Weights of a small GPT-style language model, trained from scratch on English Wikipedia: rotary positions, no biases in attention or MLP.
Each number is 500 + 50 x the weight over its row's rms, rounded and kept within 0 to 999. Layers, rows and columns count from 0. Numbers have three digits each. The size before them is the row's rms in percent of the matrix's.

# down: layer 6 MLP down (transposed), 1280x320, rms 0.0373, rows 1137-1236, columns 0-63
# up: layer 6 MLP up, 1280x320, rms 0.0346, rows 1138-1237, columns 0-63
down1137 086:386487433457507564449590466442461455437483458534458493487393436570484504507462497503472462502587526508500520537574545519501499558450518539511547598510504564442484553533491537596511485561467551
up1138 107:520498507529443495520689483523514498625560491458593466504592524486469522388427509492541423541488409478448534489494442483498475496445542412553492566495519507500519488531474553458441429522530529
down1138 104:508531509509480521470555498509573536570475487490502454497559452631513563567544456511597561566444442530586528472480464535513496442562588525515499575408571472429423479432448541464504558454498507
up1139 090:553544544463499453517511499574476509529477495533443467473453419526468548468554522545389439441514552594515443420519472477586452529498506422474571492617561438582493507448526446507536485454525504
down1139 095:464498462485512541565445495473541442552517518503482544513558618558518472460477503476539490537518521492529518510411526489405453469497531626581448540431394529505513513477524477496526594516494487
up1140 089:432462530515487457527492470506456464547451470487493496560532517463504582482518369490462492553411480441431539482436494491374457554519495484509546519435512494443529603532415488492525497410478517
down1140 086:543462495460496477525540583522466554520426492428422447519468569525568448519460498459464538496514591530538446535391497553573503586531586503454367492526568473567528576479538502479518516555472433
up1141 097:613490437532566555559507444491454467528549470647533657474468573442455546520539534502477460500528546453486527423464486511549504494443473499450598450511535507457490474481486481566463508457509514
down1141 094:442521550620461522400438582532502428494526527479448477366494562560484443481456485569551492507514490549600593535463501539538546461507499438546498490571597473464452432553485441413424454498432490
up1142 099:525584582459622460486507536585541495516499466536562482426622499517528602483510435515535487414461429533467414397446520483445508550435484512527533408574488423476396633452436511626526538475516520
down1142 097:581464505445600438421529512438548548465475504577489408404420586508486473543520523521496592600466497555510559518493465467506499434396492437538582503485428508523521483551511502474459509627510463
up1143 102:392528434528489481485440534613620529480543555569465544380411505456464531513476502524521488639442487493423552575584507454516503536546458459582551531551559502479467501551484418600558523526426590
down1143 102:519518452516493561506485510533492490476562518572459549469544562522452486437450434468540461544445502486522402488504501471533557592539493555489505541479512513490466522553477437406433476439478447
up1144 097:537561539370476497496525552524474523479500483450540599596531484603465508462422458565524512498535483515533465471468473431505488520511532502517491460544432411497532538440488441513493507521509477
down1144 095:534586503562569618513542471573492408575504494552556458419510527467425472499509410517546593506459506459568469517533571533445391548503514545421467413484454511534416419457529500447479549574535464
up1145 159:524605511564533502501529524551506521515476515476570474480516534512519608529405537531498433491462515539514465464470487446485503545532465591553528491493448537511431541583465521564539568497434462
down1145 106:501522518481489516504517442497517492487557506496534501530517492552492544521457535565497499499455442535503459511466499520513540486484494527527509506527496511513453533506480484505503526464515459
up1146 081:406545508515535512537512534540538525467536537599504507535506417448485534554518480463488479503560402538503421464478516468579515496499494539516446402533401532504356470408458475526488492538460421
down1146 088:506436475532585490445456566515500522545435573516436474412477525494561531480502534412489606508525470464411608482567496536493478498540519509474505460572476475411588421515484463432525488483535442
up1147 099:527536438549408544484522444443533574550505510423618484528491528537498447469472529508529473561436477534371498462509505456438556640524556482516410498537461518480529487515501384500442558496520517
down1147 099:459444486439510489458477495459516441534511623453553525359586457563521565572548496449530470480572521525517545458494586502516503516504438435551543484474475567470470450493489597489389525508567557
up1148 101:502566533471510502536464490542462503560528590521555606516572418474463515417506568546508532531531508508464563489512475495565446631422564533456508619565441488528494560471474438568567505433394504
down1148 099:460516523535533475574433558585528518420550517402478523507507513431513486525512592425499452420536560423534513479590428522496408484448516563463476480479528483481526465543469589452518448491537485
up1149 098:543537508454527481452456551562418495542555482526448520409534470559463491505454460612560497525559581536399517456424359584494491479472554507502565492554493523502475524500469590515596539484492384
down1149 107:581461564521543468503515503464545484523519539558433547558553547446558571427405550500508506551484529514621494471464526593397413488473492578428553557474573496446513584492493516546532581521431491
up1150 098:509464444428489496534465494408494498492477505575499562472521640436526505523525569500477475523486507547467389517467376504504529610471446566524541498527486481490501488460610506592445533454514561
down1150 096:581480480499463557538492428524555550444499476527498413526501503572489501493518535469531465470527453492467503581555547518461418455503551474503527441425467454545530413525557417492494566524476458
up1151 105:500466476541555579517499441565482595546503581524494486467545519563462527475486435510447530525484401499453474499465519436563517488475543446473539464571493568526456450436502537515645489443486461
down1151 117:526535474548539465484548494488438454351420445411529501601495520554479508605510483512451493522510599455559489535487471495384502497476477488520462516449475549569460482507472492492470483508558569
up1152 095:483463524575489546532557536537488617500570534494502632437453497559521542473527529535552473583494516492545475566508468440520537593393453463555508484489488578496541501500460508490459573469414499
down1152 091:609503499527482541501573510444524474446453466506483408541510451500490475470467542487524458478535464488551486532575584482523478484455377504522553516512499475496424513459554540514578463464539499
up1153 095:530537537410451482513554465559606481565426498434517500425472486458547618547467487575562440479527571585411482440512445543455473536511412522486523528442593466499443451525497450463452500449556437
down1153 096:468527492464553571503573519488576448456549489502544458432554467521448478518470519467530443477538494459550503509569579507429535495538476433507524478471362489428484506468487430455479474518555511
up1154 101:511459423427585464484519473486553450519587472517497461440577488471439516537573436469509507507507468524547570469449443502453546518547503398493521493509499580481535561532468485547526504495399422
down1154 094:381523595463563483561517500408456513510471479376489537460474468455500474549565513477535567542519449485477524560476537466569392474480524526520481454555448451511504535528464492459523587531472460
up1155 103:493464422579485454510480456582440513632534516581488500534496521462471492520510571560445529548457529503573437490405399439527492530499545571528499488449518430460548484493517539490554498539496578
down1155 090:523466523509429394571518553467523526504480419427495566569503512532635453530574464507478604534493562467531485416429421487470525529592564477464489556552513513474459441517529556505447572556432415
up1156 097:555633480516478498582469428522560553482461557474537518520502455460464559564478474444618566444443470463515508525459365457435575479456536473496525538483462444473510541571514492518498580411524466
down1156 098:350502504461508503498539533473445470499501522458403451466425494495456544435528430483402591566573433466594518569523538516485505562547564547521501443489495495435516502459532469461416464552502513
up1157 084:576531490437477457448378523536386516478455492491539462482580603501501530551399400523568527535491483468514453469429448555559488534491518528498535430507456394474468563499404490571539605425436453
down1157 089:500400563557513618560544464479547472515520481480527533483522499514519395460568628531502447459455549580483526499536531510489495473505506458562482508481516525539513494464513514466452513542523471
up1158 104:443474512489521488554450576491498497506541462528554449475449522483438541579500424502473571528478459551518476516481508523440466493558451461539429477500458483471460490530510433512464495519502455
down1158 104:567464523487528470487546564536551581603514575518433560465540488534518549433556547534496546394465402520490450496478530474535461433417444537482405457511471513483495521435454534504517537472540544
up1159 097:542488526496508410552519403505537511480564417600519530428544486423514589475578549485549539627494456465449564570533350397506487573406469491471480461413454539472452457489401544492556453520374372
down1159 098:522476425465501529554570499537566488556454559491546507446474533498580514511492482548487457488591404496480466529492532438495517538455468620494479582454552594504476448448490417476534472473507434
up1160 098:557542494585483546485459449582511475595593543505479477427458354566417523534527521562543493513522459557461571490521485486528639451548468624554453545483509479487466483486517556472539505486455476
down1160 096:507542556429435453500466450481501461465506416552456387445522528492549508499435495572540464490468581515467436497575451581524612494585565551508554596480648510557523430511480455545526518473472499
up1161 089:512499532505507549542608515546487521549478499648541485454497532478467538526469475532576466493471517633468535394396460503454485470473524487524446482619526447446503511410496407495463449412568509
down1161 085:567440516515594527444561543404512453491484523379488354519490453474469488551602537480468494487498511484415547566535481473549460432571494403463575501454565496420496463441458660520536358585480495
up1162 104:538519480516505456434546345519456573426548437510453469502500483498495552464500472465558546500518431577467542513442505532571449427573452445566523530547560532418435570400485502522465500511522511
down1162 113:544503457494499543409530542527524560528468519532511420523509435562585459528509589549580481457473495495467596486570474492548498583520535495517548508566560522431439505475492495496527444488480517
up1163 110:412606449487496505476412455552591540577514477499516562455368496495440649493434555543558432461482524575447502437514447478539513508497498466535498505580575499419412536499443462603595498442513526
down1163 114:479549506521459613496521607482371537462444512452569437594536542601443594617421557460464463495448481449499462518442475458397495518438543411517484497514465474519495564569458462491565453433442496
up1164 103:468466546459492518551585531454491519581469489406525501567510527510411484415488448471473485415444495491446530520445505493452563525523444537504452520436506462469525541569388461544558589433454413
down1164 106:532499438502394440471480478607509535520414415512467412623536459496561497490495479502473517400523497514535522472390499429540474476609506536362464558442545538456527493555520531508466526541462491
up1165 103:354485509529471492518528473475524578484573567504505563506472458601473455546431569485526418471477508404502514418454446505550475642498418473583485516541574530474443433549452511513528442514490491
down1165 109:503476509533520344539470430444554480442434552540453543483501596461498470432492533523513435636468509466531458565514556510453556414496481475565532457411596548531465419449511421430480606480375529
up1166 106:536504475530501512520480401501485471463424519465410516461578503540430483446499574493536432563501535539424516501507450472494485505437411557552496456446544472526497504527472551475461511484560571
down1166 117:510516560423365534581470406392455476495472607546428538483499584463491445501505486476448478428489506499386507462586463489436461465431420511480382476564463535480542448478419494520509505483502448
up1167 105:585488442478421507533518446462529473480558643567477572417502448436483537510504528583512501445536535620486492538456420449534487562475491465525415604467529368528557523532455530541536502510490411
down1167 112:616556512419500547635557551573499519543499431447497502413360468481496624502553488462570468482452588453523544388452479523572476500531490444462453504612472553544467494497491546614497514556483477
up1168 098:467521493518624504491532535437481475560477478469556606402545558396499493423504479431502478444527441547457537486478455556390483465413497506500465489467455571582528405458444551585666548508440421
down1168 098:455504540512420465584532504574509512429563488585459517495382493535512488590495453520468423610434455409487484495459535554461543567528531465504469567511381538447466513529568579480527524516442473
up1169 087:518502521402499467442577526467418551459518528468582448467540451396461522478506453510521510535377491557525473527327505495482567464548585412524485452513503531467562547504531490587421486540510594
down1169 091:384454574571538468395416471538441468439508390497498468530494481534563435536454490458552468484526620442497422452495513449536537498593499549487542479547510485539465546561538576497519478508483495
up1170 109:575485465418600467437586409550504512511506509501541606495587457563446547417465435477441408517526528506483541404456451493557492480501574492520454498442377552473455592507448520510402498452535445
down1170 106:501481488494539554626482522517541446583539517455500561467519514492547527576535551501466465549542463477496398606461540534447471446524512510538501527517410525551440482468454545438508511487505508
up1171 153:515580470536490398490491517546536479508466518490513484438596559496507584487412507579574444496438512541538421475454467515485523547500397591592486479552464517500530549568494516573495506490463449
down1171 108:489541529495507456506501527493567465483552556517536490496486514535477511479451524526535482482473459519482474497475474507485525515482512539482509519494495507514446510518509497487536540473600506
up1172 105:496507450405459480504543544470554594524533557551507415436462479545412480510478481510501435518420479375533562490456534451613424472451505457476539513470515624479451458518529427432464585459566549
down1172 106:531513473531498492452526609513461557485526561508485597414527517552472509465509346413557473503548534490451509551479444570457525500527501470498527419527435462521355487502469493463493542442473464
up1173 092:451479511556499532504518411538445417481369507454519553435511460503365587481466499552563581407483504531493532345531504475520485483557490490567505499490486465482535530502461475509493543326480449
down1173 094:447488471488539487399456447462542422541453432515505520513497424549653572494531562538562536469492527462532543529516541499622508535617415528517456435476479540435587559579486559469434479501431518
up1174 092:358571489500551525513454418470632453549480474579439484442535484494522573521504429542528547475520538468455590475441488457498451492550460646456431526518571489475444500528475442542519446404457525
down1174 092:398536548516410448526407518539517483433438485470515495399410563475469517534440529385490518494596492515505515579545453463519476560508351641479402472450581448481504482479535495475544427508457491
up1175 103:412525457471451492590440452461475509485515462485503522438514512506404451412431517474616455533517471594490556450539412547523539588489552550462554625486502459484481543506323548559465519438483449
down1175 092:496501491471533468554493501557564521470572499417544628470458478562547540559525562535503474567495499525487445534508555471422563509505511522562563406597563514536509477552556535524523504437421528
up1176 090:489589508624476465516548505496452534600444496490576495371533549489468568459472532534535490556541572538430563563430507510510464499460448436533531537497610455460504606471488432461578526456511517
down1176 090:529500469462545515534481451537512418463564444526518452585503434447534424525521408491508547537503463405537422480535537572555498558520503448463471460541469535546503484612477525422389484587473409
up1177 106:509535490508465404604512493512543544517627470488576551427501541559445479463408477458503528527454453502497470525344394561468540517539448419447469520542501384506519481405474470507451548525519434
down1177 107:438532573432479472492508552538511540442536488507548488472472434547457501513576473484564487442536502500463530568524369486443456554319512470464468517547574485532532473477384483499450505538515500
up1178 091:527459472436555457456491546528542502495430504616582430435457448506446518497507530623532488458439519490505445516418456481483542589513499457396489592398468426559514426566518390536570515515480454
down1178 093:449525530479527553440476506484442518478472515408555478541569500491498509578529519485490508471507544472496431545570528429500479401472388387441493386671569512563540472486544523479464469559593578
up1179 072:440490458449517491468447473560512507502431478538442524494505512441506498537450522516508448476474474492461551403467486495488463557477438513461529462537539530427274496502481518509417490394503527
down1179 087:479510498520466453458515469508467566508407516541478534422506486451571440479531468464426467466530530463526590517602544563525518473528532479440516440438498442492564442563439543499499493553575526
up1180 098:543447553414632416457478488485485508516455488427661449464548521452533484492565493559499502572494475516450499445446371558506491508466555437450437463503540435560481495627417384488568505565506475
down1180 101:489499549486487531468478491503427538461493560520502421473531484477575567481541439570489540522471460464503451489478616587443431619457492511528474613481495478500522475494441394485582544471544521
up1181 079:467561511537532435554526502595462604569481441471488524459431400576481529478531423491558535560470471595580536485470478479516496520507456494463458472504545501477483608491450531535547629415500477
down1181 082:470462556463396552537361449442485476488471567465537519572559517491580461550480485422463458532433479531524391506506515587480547456519624515514568480585488550550480476405540542425566521488498507
up1182 089:493521544482546530561583483595446531537497479431528475487602493520463492450505491548503455539558460460413447517544451472527492465538503474486453390501351493554434614562552445656558540514500520
down1182 088:536533515559457558460445493467452467483548438566538553508491434447578515487553433529540570505430447460523540513611490516503545558499443419651526491493470575447481461438543450468559476528463523
up1183 096:450549441481463486600421451479584558504512536526551524477561457560396483439561449596478487537429510395535638485497479435527544452486425473537517568512579404427457497478414474517499509515441595
down1183 095:497553501553467453447470530510573575476456432488571486456487473496498408424496606526502579543492545524507428548454477447452485461590492492496445477447572488450533506475498567517551499538597476
up1184 100:566437437405516513452539399436533538516505539465526492433481528533551467488470479479496479516518436595498533494461454545535527542568557491500501627447387594401513636491491494588534525525531494
down1184 105:530442542532589383475547572583539491511439596478523480566523474500533574531498510505494477560475499437437543483486440492501530623415493538543490508577500526541493494462501456533485442493534476
up1185 102:481482417537560486519459428477536520588370527453465584518578534532393578430496554482533556575479461493457492494497481512512495501530504521578498581554503563483480482479475518535516483528492551
down1185 094:452488458430390441489435525490550528505451572475528498424467515431509476513499462487485459453546498497510602425488455526521515555487505506507501534476472445562417541504422532557534500542539476
up1186 092:494538457489462433385510539467561503492561506469551413499476579456467503540574446465497440435548436566529506578467436462432521464496501572514498485501443395455511443495500478436569548456421496
down1186 090:509488518442488463474419599408420480496557515490485421571431479560482405523539488529564533455472567501476630504479501406492451527502548462486496457441525547510532529510526495586450521494467553
up1187 091:521550463465463533493535487512496484451534570617448458549559536518477502569472478515466527557504485471533560556483501477486488502523552592563576471481409449542552505537494442463537545472466505
down1187 094:487424503481586451504502577461564448560460524481491522465467572597542443481482570404557500580484554480480506495524505493406471455583456489568440512532449519473507563488547502474406515529534592
up1188 106:423438482500539458461512362497494503442607555517589549466523470479473542513460529495493548471528453567448475479540489512514591565538554548600466445636534553544509530614562500688573553467503435
down1188 108:515447471486458442503564491467505475500458475500494403472436509498496527504481480521430486509473570519470475502460449490443430446548531531609523475487565540485448476484543483478454526439401502
up1189 102:406419485386473463426475511590439622522577623496506499495482532542455509415490527581511413451535453511551438554493485525436513427493464528532507413517435509444493515529495557466573564477459518
down1189 104:399508467525503452436520544495427447498610643597571447587528556498549429542408549513474617530589487550527466512531433542485499548412541604442428568491487579331542540511526510581461487445524509
up1190 078:478543547535696454513490524457435506567614455518491533514599533484492494571517560591476437489465502526545517558414507470490562450406448491511493521468511521468487411568456510520489485429513458
down1190 090:556520478545445491476488553352501477565494460470438481508458478463546433493558387440535548559560516515488566503626570508557482517527516434456510434397465433420573476545443530491483470463485580
up1191 096:520525512463488464561492483532523487562541544515461569472497469482573506409496548585532496544456498510447454556521401412474538434541398542506478479421452496400572523474463505503430509562434471
down1191 088:519508514496562405556492498503504391483560441444542509532452436531530518569440520536613365446503421488426565527430527419518447457445480475502384517435545459563391482537531530510475429493461536
up1192 099:476600502529537539467480461525619439484474555483547493498536528557481487557395493494481497529542462542451495418526527566516574466504624465531485527518603585389523457531457474546522570505536406
down1192 099:433504518437532533478455506461518537467508506445534426590504554470444522478467591498575500540494520511541444432519475630515491502474506538635462507456510478481486544557482442441517526488489495
up1193 105:423493448436559458469577475523590505564505497525510585476532434560485534490455464546533504486579482537423435529521493495515452448427517517565619525486450491487401540537466483527538422520449502
down1193 104:515503553475607512491489504517574510470474544512476511645504563498502446556518554507446602559469558500485447458462452496474550546551537467344521506441458532504454503443480498527442557430517473
up1194 104:464550484532494550556489428495534521457615616450491466525476478511408508551476534543513491517540395446563583438523507504539492463513491518528529523529484475498501535620526528456508563540554451
down1194 106:405534532496563576474510579481425490490644529529517560464517469505492522554422559532594462534454501506525560501492417462438447486550490572487484492488422444561518506484348479495568446565564492
up1195 103:435539391560504515511475489477552556488573455492563546481446530504488457498347433540522513463479485513479472478499458471453402477470499662544452475532466460384505435536438442548462471538453450
down1195 099:537541508477556529515511467444471484474521490502491530466502557574469502539568476523525525506419450520547465459465522528437573453530533517581431451514445476469444572503526494498499543464560507
up1196 097:444501450440569505446537456492517473478551483534458473434501529468491535491493469562614474537528492552554509466491412456462556534511530447550533556470484520445518548471492567516470448509623512
down1196 095:447417484468558548550489398542460439540514653347556460488534549629545502546448459499452495457467444544440488588495552597432529427539474518504564461565493539551579520462501533534443526528451513
up1197 083:534548463533591518470486461422496530559490414470444497475413563613448535507477440521467534628556502490500540354465449430450458535545573503433493603534489441367462496503462500519556496469396490
down1197 082:536471469468471540545497586563513568505506584550558575588533554598520488578532487562458504611533491565544520526490557469418527525508545477574455496428514494596531457529535522508475468448650477
up1198 106:533537491551541459532556415498429525599555584587470526464542445448467520483537493605479569457486482490436443404437513545400551554516521552604428415466513458374535537502531490428484552545483498
down1198 114:412359449502487472517443517510384464559493513540439504499545525498473401536500413443484578591577526455492388514496456506501499512543537538614537498435568530530514444446501614549466490547455643
up1199 094:427505423565645509637571493468513536446449520572521499484472556539444500459431476471508514509465478619452503533457510506566465573509625524543511509649562521404498483520451376517546538493530559
down1199 094:477519480481481422490467532505504501531549412544530533519503375512592534506442383555620607378540494422466504434515454489445471475487500477464423548439510517492581538495406455475539527526509494
up1200 106:493528551515504530536486457538532563591616570483486499517504617484483470544502541520495435515540569529477523469434493426509499498451483422472515557479542542484492460513480514516423529555421514
down1200 103:446378550499526469577496450438467430494450547520548574472475467436492436491488478497470418569549476498514429512470466591494443598464480504476514510532451553669507369516455523403530564493419497
up1201 107:567441608492526483490528542526590473564503511422507485512485445506530458392549542509512492659485492548479480523495435394490438482539498514437445587556578465478426589596474468445520463540464415
down1201 110:546453372521594440479584463536462513455576558498569440505486429569452510459504601450532472551578443458625542448489519490439539527524573512490383396501495507363456419452478534503521439545555510
up1202 099:544497408453562424527526515529579583517438512441539497474522403472472543480493565550529387445422490443524571485434485458557449518463534515462487488550520525440607548465586476487474537464379465
down1202 101:561428524509564533503477504486520585519555457514436505456456471459447567566558502406561510523531486464489489544521488405428456538529512484462430393586509480537461532472484542571466459506414559
up1203 190:526631517552567461458534541603480514438510582513542482405528527500513606493358555575504458496452534587508453463475485449465557501518428551543531490491443544531447503528494559563517516494475404
down1203 108:530544553492514489507531453509519503452530500519523493501510522514494528509492528528496492503467460531496463499470485504513507504495490514514500513514502501479489507494493537521473501491507459
up1204 099:440413457558508443490504510489484529509505570586442591475514467493447470494433513545524461550455407501567513505505444505499522490468423505492526441551467522476506506512487520432547491545527421
down1204 095:548602516514522484492453517431509547512475538599528477493518505494588545536553460502542446468541475545620538497626511580518459576443443528536374388482503485507505473539425495435501597502460588
up1205 096:407497550477507426480542471499496508436440611512589515477471506505487452534378562510514486492483525556425500528565394548511553556401572569528460543511440500453547597486532490488545511431484417
down1205 091:496505504527494586352533459566479547553487591498521487550532532469418517429552496449337495501464502368536543494556456505566484440518436463562502569543509473442514495490494485425552461513491535
up1206 099:488597382493534484423503529491418546524433478472489473505545440600470545484500488466535536453491536468464521375478465463473509482407547556449522569596549564502519521482403494584446594395499489
down1206 098:562508505475458513403409471522613612510466469550470521531582523503467429486518487562558499465438561521565508338521512490597539592426466428485540530513591525502552442510505510541487457555518487
up1207 101:423549490496513466480474485493485512512544537520516577461427366572461523492461417570565435539418522492496539521511520459449560507466432523461557562556506453539496459433470477495574463408509532
down1207 107:505633560533550515568530503465480487480420424580621587558585513555498425533425503420458591497450674475514487543524518576476427426463424478502530518516482492441435572500454500589534453450497462
up1208 106:550499571501465453552485480534554505564511558499595521509543387561461530415420423565539508520508488520486514516452492537444512546540577470501518475441547507504484469534595496527481471546477459
down1208 102:553532449502544486548499458542634433511394483459530472424471485479540488527515520341472483558436491571477395505546458384566460540549471566503455476490451453465474582429464555496594521426524500
up1209 102:528514515417514473484503392483466555540422444522571511516546450461438566488490549477429539521433511437426557459505434481536587466552497485590471555476487533550454560504554501481512448454490330
down1209 110:476459482647362582541479539574474525523501559470502579458513469471502497447484509508534374486479474551531553479559571545435581555485481545360498552428507492554487535536458434555497541502512520
up1210 103:400535517488551444478605536558483481501542520513490539439548510528505514567507444545465489491422499563444460465500533557457626529471444464483454442607472524492469478520523523537533565452510533
down1210 106:542446522509422462619595562484562473503475479483519501542624466561526505421511517527533443407405571518404479491493512550466559473486564443523494495519432528515489495423520476486389458572598526
up1211 106:414474479500633314541490499526502531510503492547473478477536384506431456471437515479583365498512569514483529522498483433468471432481495499630483409441482539455426565513564486495562484513448519
down1211 102:428420549484518610422466489499514509539561422553466572518504461568500519649422486508638546492515549487415452511534473500591531485585596461406581503565537506549511482506551495549504451516512506
up1212 093:361527446552577591457497522558580461536474569516489507449484574550501469512408472489438500529478418475571511494338500491465555558457426580449493648497561467456459509581462482476553475505559520
down1212 088:506472445451518419534396545478531475431483521430550435619453488492511438514571514560528589612523506451574458504536537516554474498488461500463511550507532577583484521529540521425487494531524423
up1213 103:484501428506479481531508477450502468484528492397534402412499554519496521462467560495496477606455475488524524442503428440479494587472566513414468491418609454529400557508525411506489470545513505
down1213 099:459474533491482468495509511392489507475501530550491585509551460462451475385478495515414516546499522530471497493476428540586560524451382469479547556477536512505507558512513521489515545570443494
up1214 090:510528446502562473511582488456594470456420481445524509532445550536475547530553416590439583504427451476518496470459473537508484630497567505483525495527526470417541493499511460529531541478530523
down1214 086:479430545468508498487419491479496455520449504534639577608632476504540525466542482479430449416554551524532475589480462528465494430445456435463552500593478491514542479404468483559475481480522431
up1215 094:490597492447607540434497444544424505538500476450452539471520505517563524456504501527529599485449570495484470427502505429509543484537548588510539497549428487542456529421544540494444491490503501
down1215 084:563457477530491482499527549521485468561512522502550580467486563480540523485484487437485548517569470513553505497446475511508493545482461558566491536480512445544482530457455504517550480539514468
up1216 103:478551530401480484515473502504508572570583464481580495506480458498441508497394464620545487514565469531490467429529540531518535506445555459564561442482449527484428536525482450504523476481484477
down1216 102:515452575494489486528517553520450436465458540425463462453548504486433510466560485465527601531539579513604559549531507533473477444507437585491483438456453463458556519460439561424430508511562563
up1217 101:475491364525481455481498485474506484452503486507515508556474453479475574530428455536541486394459404482532550418512531460496459530401470477517351523652537518443479472586420415499503488561484563
down1217 109:547524527581422491504463507481456525526455457516468441554523511500444496516509514587476490461517412533532469498460554468431460417520536494465501537537516362607458466498684574536456575499569540
up1218 098:459494488518539416536478510487578581490501532459535399491454571475499517513464503472558382459515494471522508449527442411513478450451480425492484581450511511399534540530412462555434519498454445
down1218 111:592461548552427558454497466440481388508520488564479630465532481494454512517501552494459582528480538480504498524445570602441558484547522594488506444543474520565538493469585609496497472460481465
up1219 104:522482560466509453486477458608504519499526470466592447512471494525434566495543474587463506574463382485508510471513459422465497534547474492447454453438510562513543540558466479618502528457476370
down1219 109:498440482435459477482502514615429558448453467547432527571510539469604502477471459508498427421516495468414478575425441502507408536451478417499480500488468519471476502513478486383498541515497556
up1220 100:511547425517492463555437496484557500439495510579433464457582557521476490511459476551562583457502496650514484509514527537463547535552441535461568509433462512402420431482421450460477524525485434
down1220 098:458520567624512428508540481554551476536550536583553474644494436544607497560511480501476354472492557451503531472546448457523525474573530573481542434446520529529590518535376562562521506452491491
up1221 101:467513529399537501475559510549540532421511522561537500492561500456460528453560525507472514486526626534463487434498554558486556560478492461507551468546512535623483587486442489497438532440524512
down1221 102:479537518535449470471364488503494487453528549495446431395483555446533468512545465401505517457492509533389421454534491477456428449464489418570475588444531430418545523468428423547590478488471513
up1222 103:507475507512528479547532497483512443436588587579527544423517433461450447509491439611481525414505461512550515570468489539526525465466448549524469500547530479489482449508446541502523548451458506
down1222 100:376540520563401539585415491490449518505450522629518488411404523526459530511484482490476466436489534528396509478542508587492500534551497501473484541483431583508483503563463387405462446521483466
up1223 082:515485510509448443476437386525568458492509495464510526422477481527533456465505535610488393506428504447487502472560505491505508551512359494578366515524543496523561421510495501520549526466451470
down1223 091:480499581527456500448529527477467449601480459558489517520520440515486546523486471503464548569571522468497540570523550539421403548498498544515556559470487446514529473540475470567449457589385563
up1224 092:568501441512528516477494461548533495514505447551536540465529385545452440523522578557527516479495526602483535471460361528529584549489516554524524469586461458463538490586525471456452614392418440
down1224 096:419442462549503579469453485555409431619587499575469488497491438571555476500496510513512445466562451498507491516499448549547396576584469466419560506471448470515466531550574588493505501594542504
up1225 101:530539475514442511499412530473463528479501459538487442484577389529512578504545477467683431535499436517554429543450505443549439472462564528615475528490452502537427481548529444483586445459491517
down1225 102:458476468530534641417426495537486497502531408553588447379500563576480532597516478545584422560541467492475445468483546400521445501559526487491520474502427451536547575467487492485500498488532537
up1226 106:598575539508555470507499462557486533483490517425521470564536512454521594542411557546524399517480531561543469511450482478507526490492546542508519499489368500495517552530489499507487498522422487
down1226 087:516554536491487552514486422469520488506557450526516518482510497561514510595459498558469528484414524551505474519462507490563495487565492477482546508499473509473469498504474456500451530498516481
up1227 096:484504497520573527591464353652586548471546482489551537490484490513495548564404482553502447496510509492539566529475467524608450525423652559563521439505520521554397521489556545502600560449530538
down1227 100:594416522511464526526443499473495475502433440438507542450546467488487525398455456510456492504491540467543401553467535450535513466460519449515513507445490481526559469474464473386494559537449452
up1228 098:539522478460513482546551541501504478534636501545487563490473449461506539323444428541584544488540456590499569506538496467501509590488418467496453493505504516475468531618499550607507459533511499
down1228 103:483417528519541419493399468519407466506434527433484468583458490528508556501523496500435522522499551537469490552531536501510494571447472501530568572492473515593576569566541509508475520534541403
up1229 103:568634474465510534530473450457476579564545454431490545525524523463469552531484473494485447594451480472406561445466461495465534494476463432463426551592515462488555515576450491498510523477487530
down1229 102:618422445477601486480541516494459452502497508467484495485461526494560572399605531435583362477560535515505530469571499483556481530430534415578494381573552539419484513463504490525541473541471465
up1230 100:480614580495469461496546484504562509588516498543509480532470434505497507520505554614456565484527517552398455513492437452546516527505480466397427564474560535515484515473479523522400449460417511
down1230 093:531521401469494517608571521549483511453501564446512602567456446581515571579581468511476404352498550399474550480475517540522454514604570519469478446495502477390501435539545508523590514500492525
up1231 108:546481439503561438561534549509461463531532457597536483430474456515446514422475459589483455513482417460422517466462506490481569441483491424504511541487588493440463510456474470646527462508500421
down1231 115:459516487429537498540491603534477520536417434482503519508438522441578505570509407514544507544498507442474527499514464532545500530616495537409509605478441447492484539619451440485525503490514507
up1232 094:492499491408515484521490452540567448510495505422521554526534519477492488451519482591463528592494480505459526483392451519480462463478456572494430487601509477465528496553424481553502391489517530
down1232 092:527442483551490481478499540491550572488505500585524502561575436529451436554514536513466557436441529543638415528437487488472475566437472476418588464524492521480506423487503461490515479496489395
up1233 086:535571511527480438442605450527468546579444459498552470530558513481536490500469487415463466416488425480458460509448502496482448479507525515485472400509430505478504472435545449549534561408491486
down1233 088:432511527521445552590334435472446428526480510531540480508476422551553527507429471478488520574496495552464502551521504572593485500505523415494511528491540492552515464443493453499436494624478451
up1234 098:487449494578491499484546401558565541491479556510507485368470489572550568489465446585516438533506408531525418542532512497480472522427474510490538396522513511447513515491487506640507482461424530
down1234 095:497428592474473452455507549481492364521454600429534506527573424482528465559515486482589518514473519514532501441549537460541475536569424502466544541597443524367510561461385410534484545516446453
up1235 096:497526474527601495479485505565563590449521455509497482511511546565498476529442637519554466516485426547465477537565510445529594511469526553563454414561459500523497468483483593466526520429497406
down1235 099:508366434562587486504520418557489549525557600596565499447488455547376439550575454448501551329479534492497472512502555494602500421528546489595480446555503440552453499509464504518494475521524438
up1236 102:594489555485578416467478489533534446580540527525525560503486506549424575489470481593487498578453452589464552487489489490515600495489415611515463556451489495378443640544489489489509471444465517
down1236 104:556483462476458536484477511555403457409475482589510471495479506506447548538579480470484533478526568469485458473497546484555459484484507399448551483501402509449504339481514570500536502490444551
up1237 083:502578474507461501509576558515511441566461577449539543515478425558477534448503579525508476464409523515543568427454484503398560471504496451512480555474535514589385495425581462509459511447467501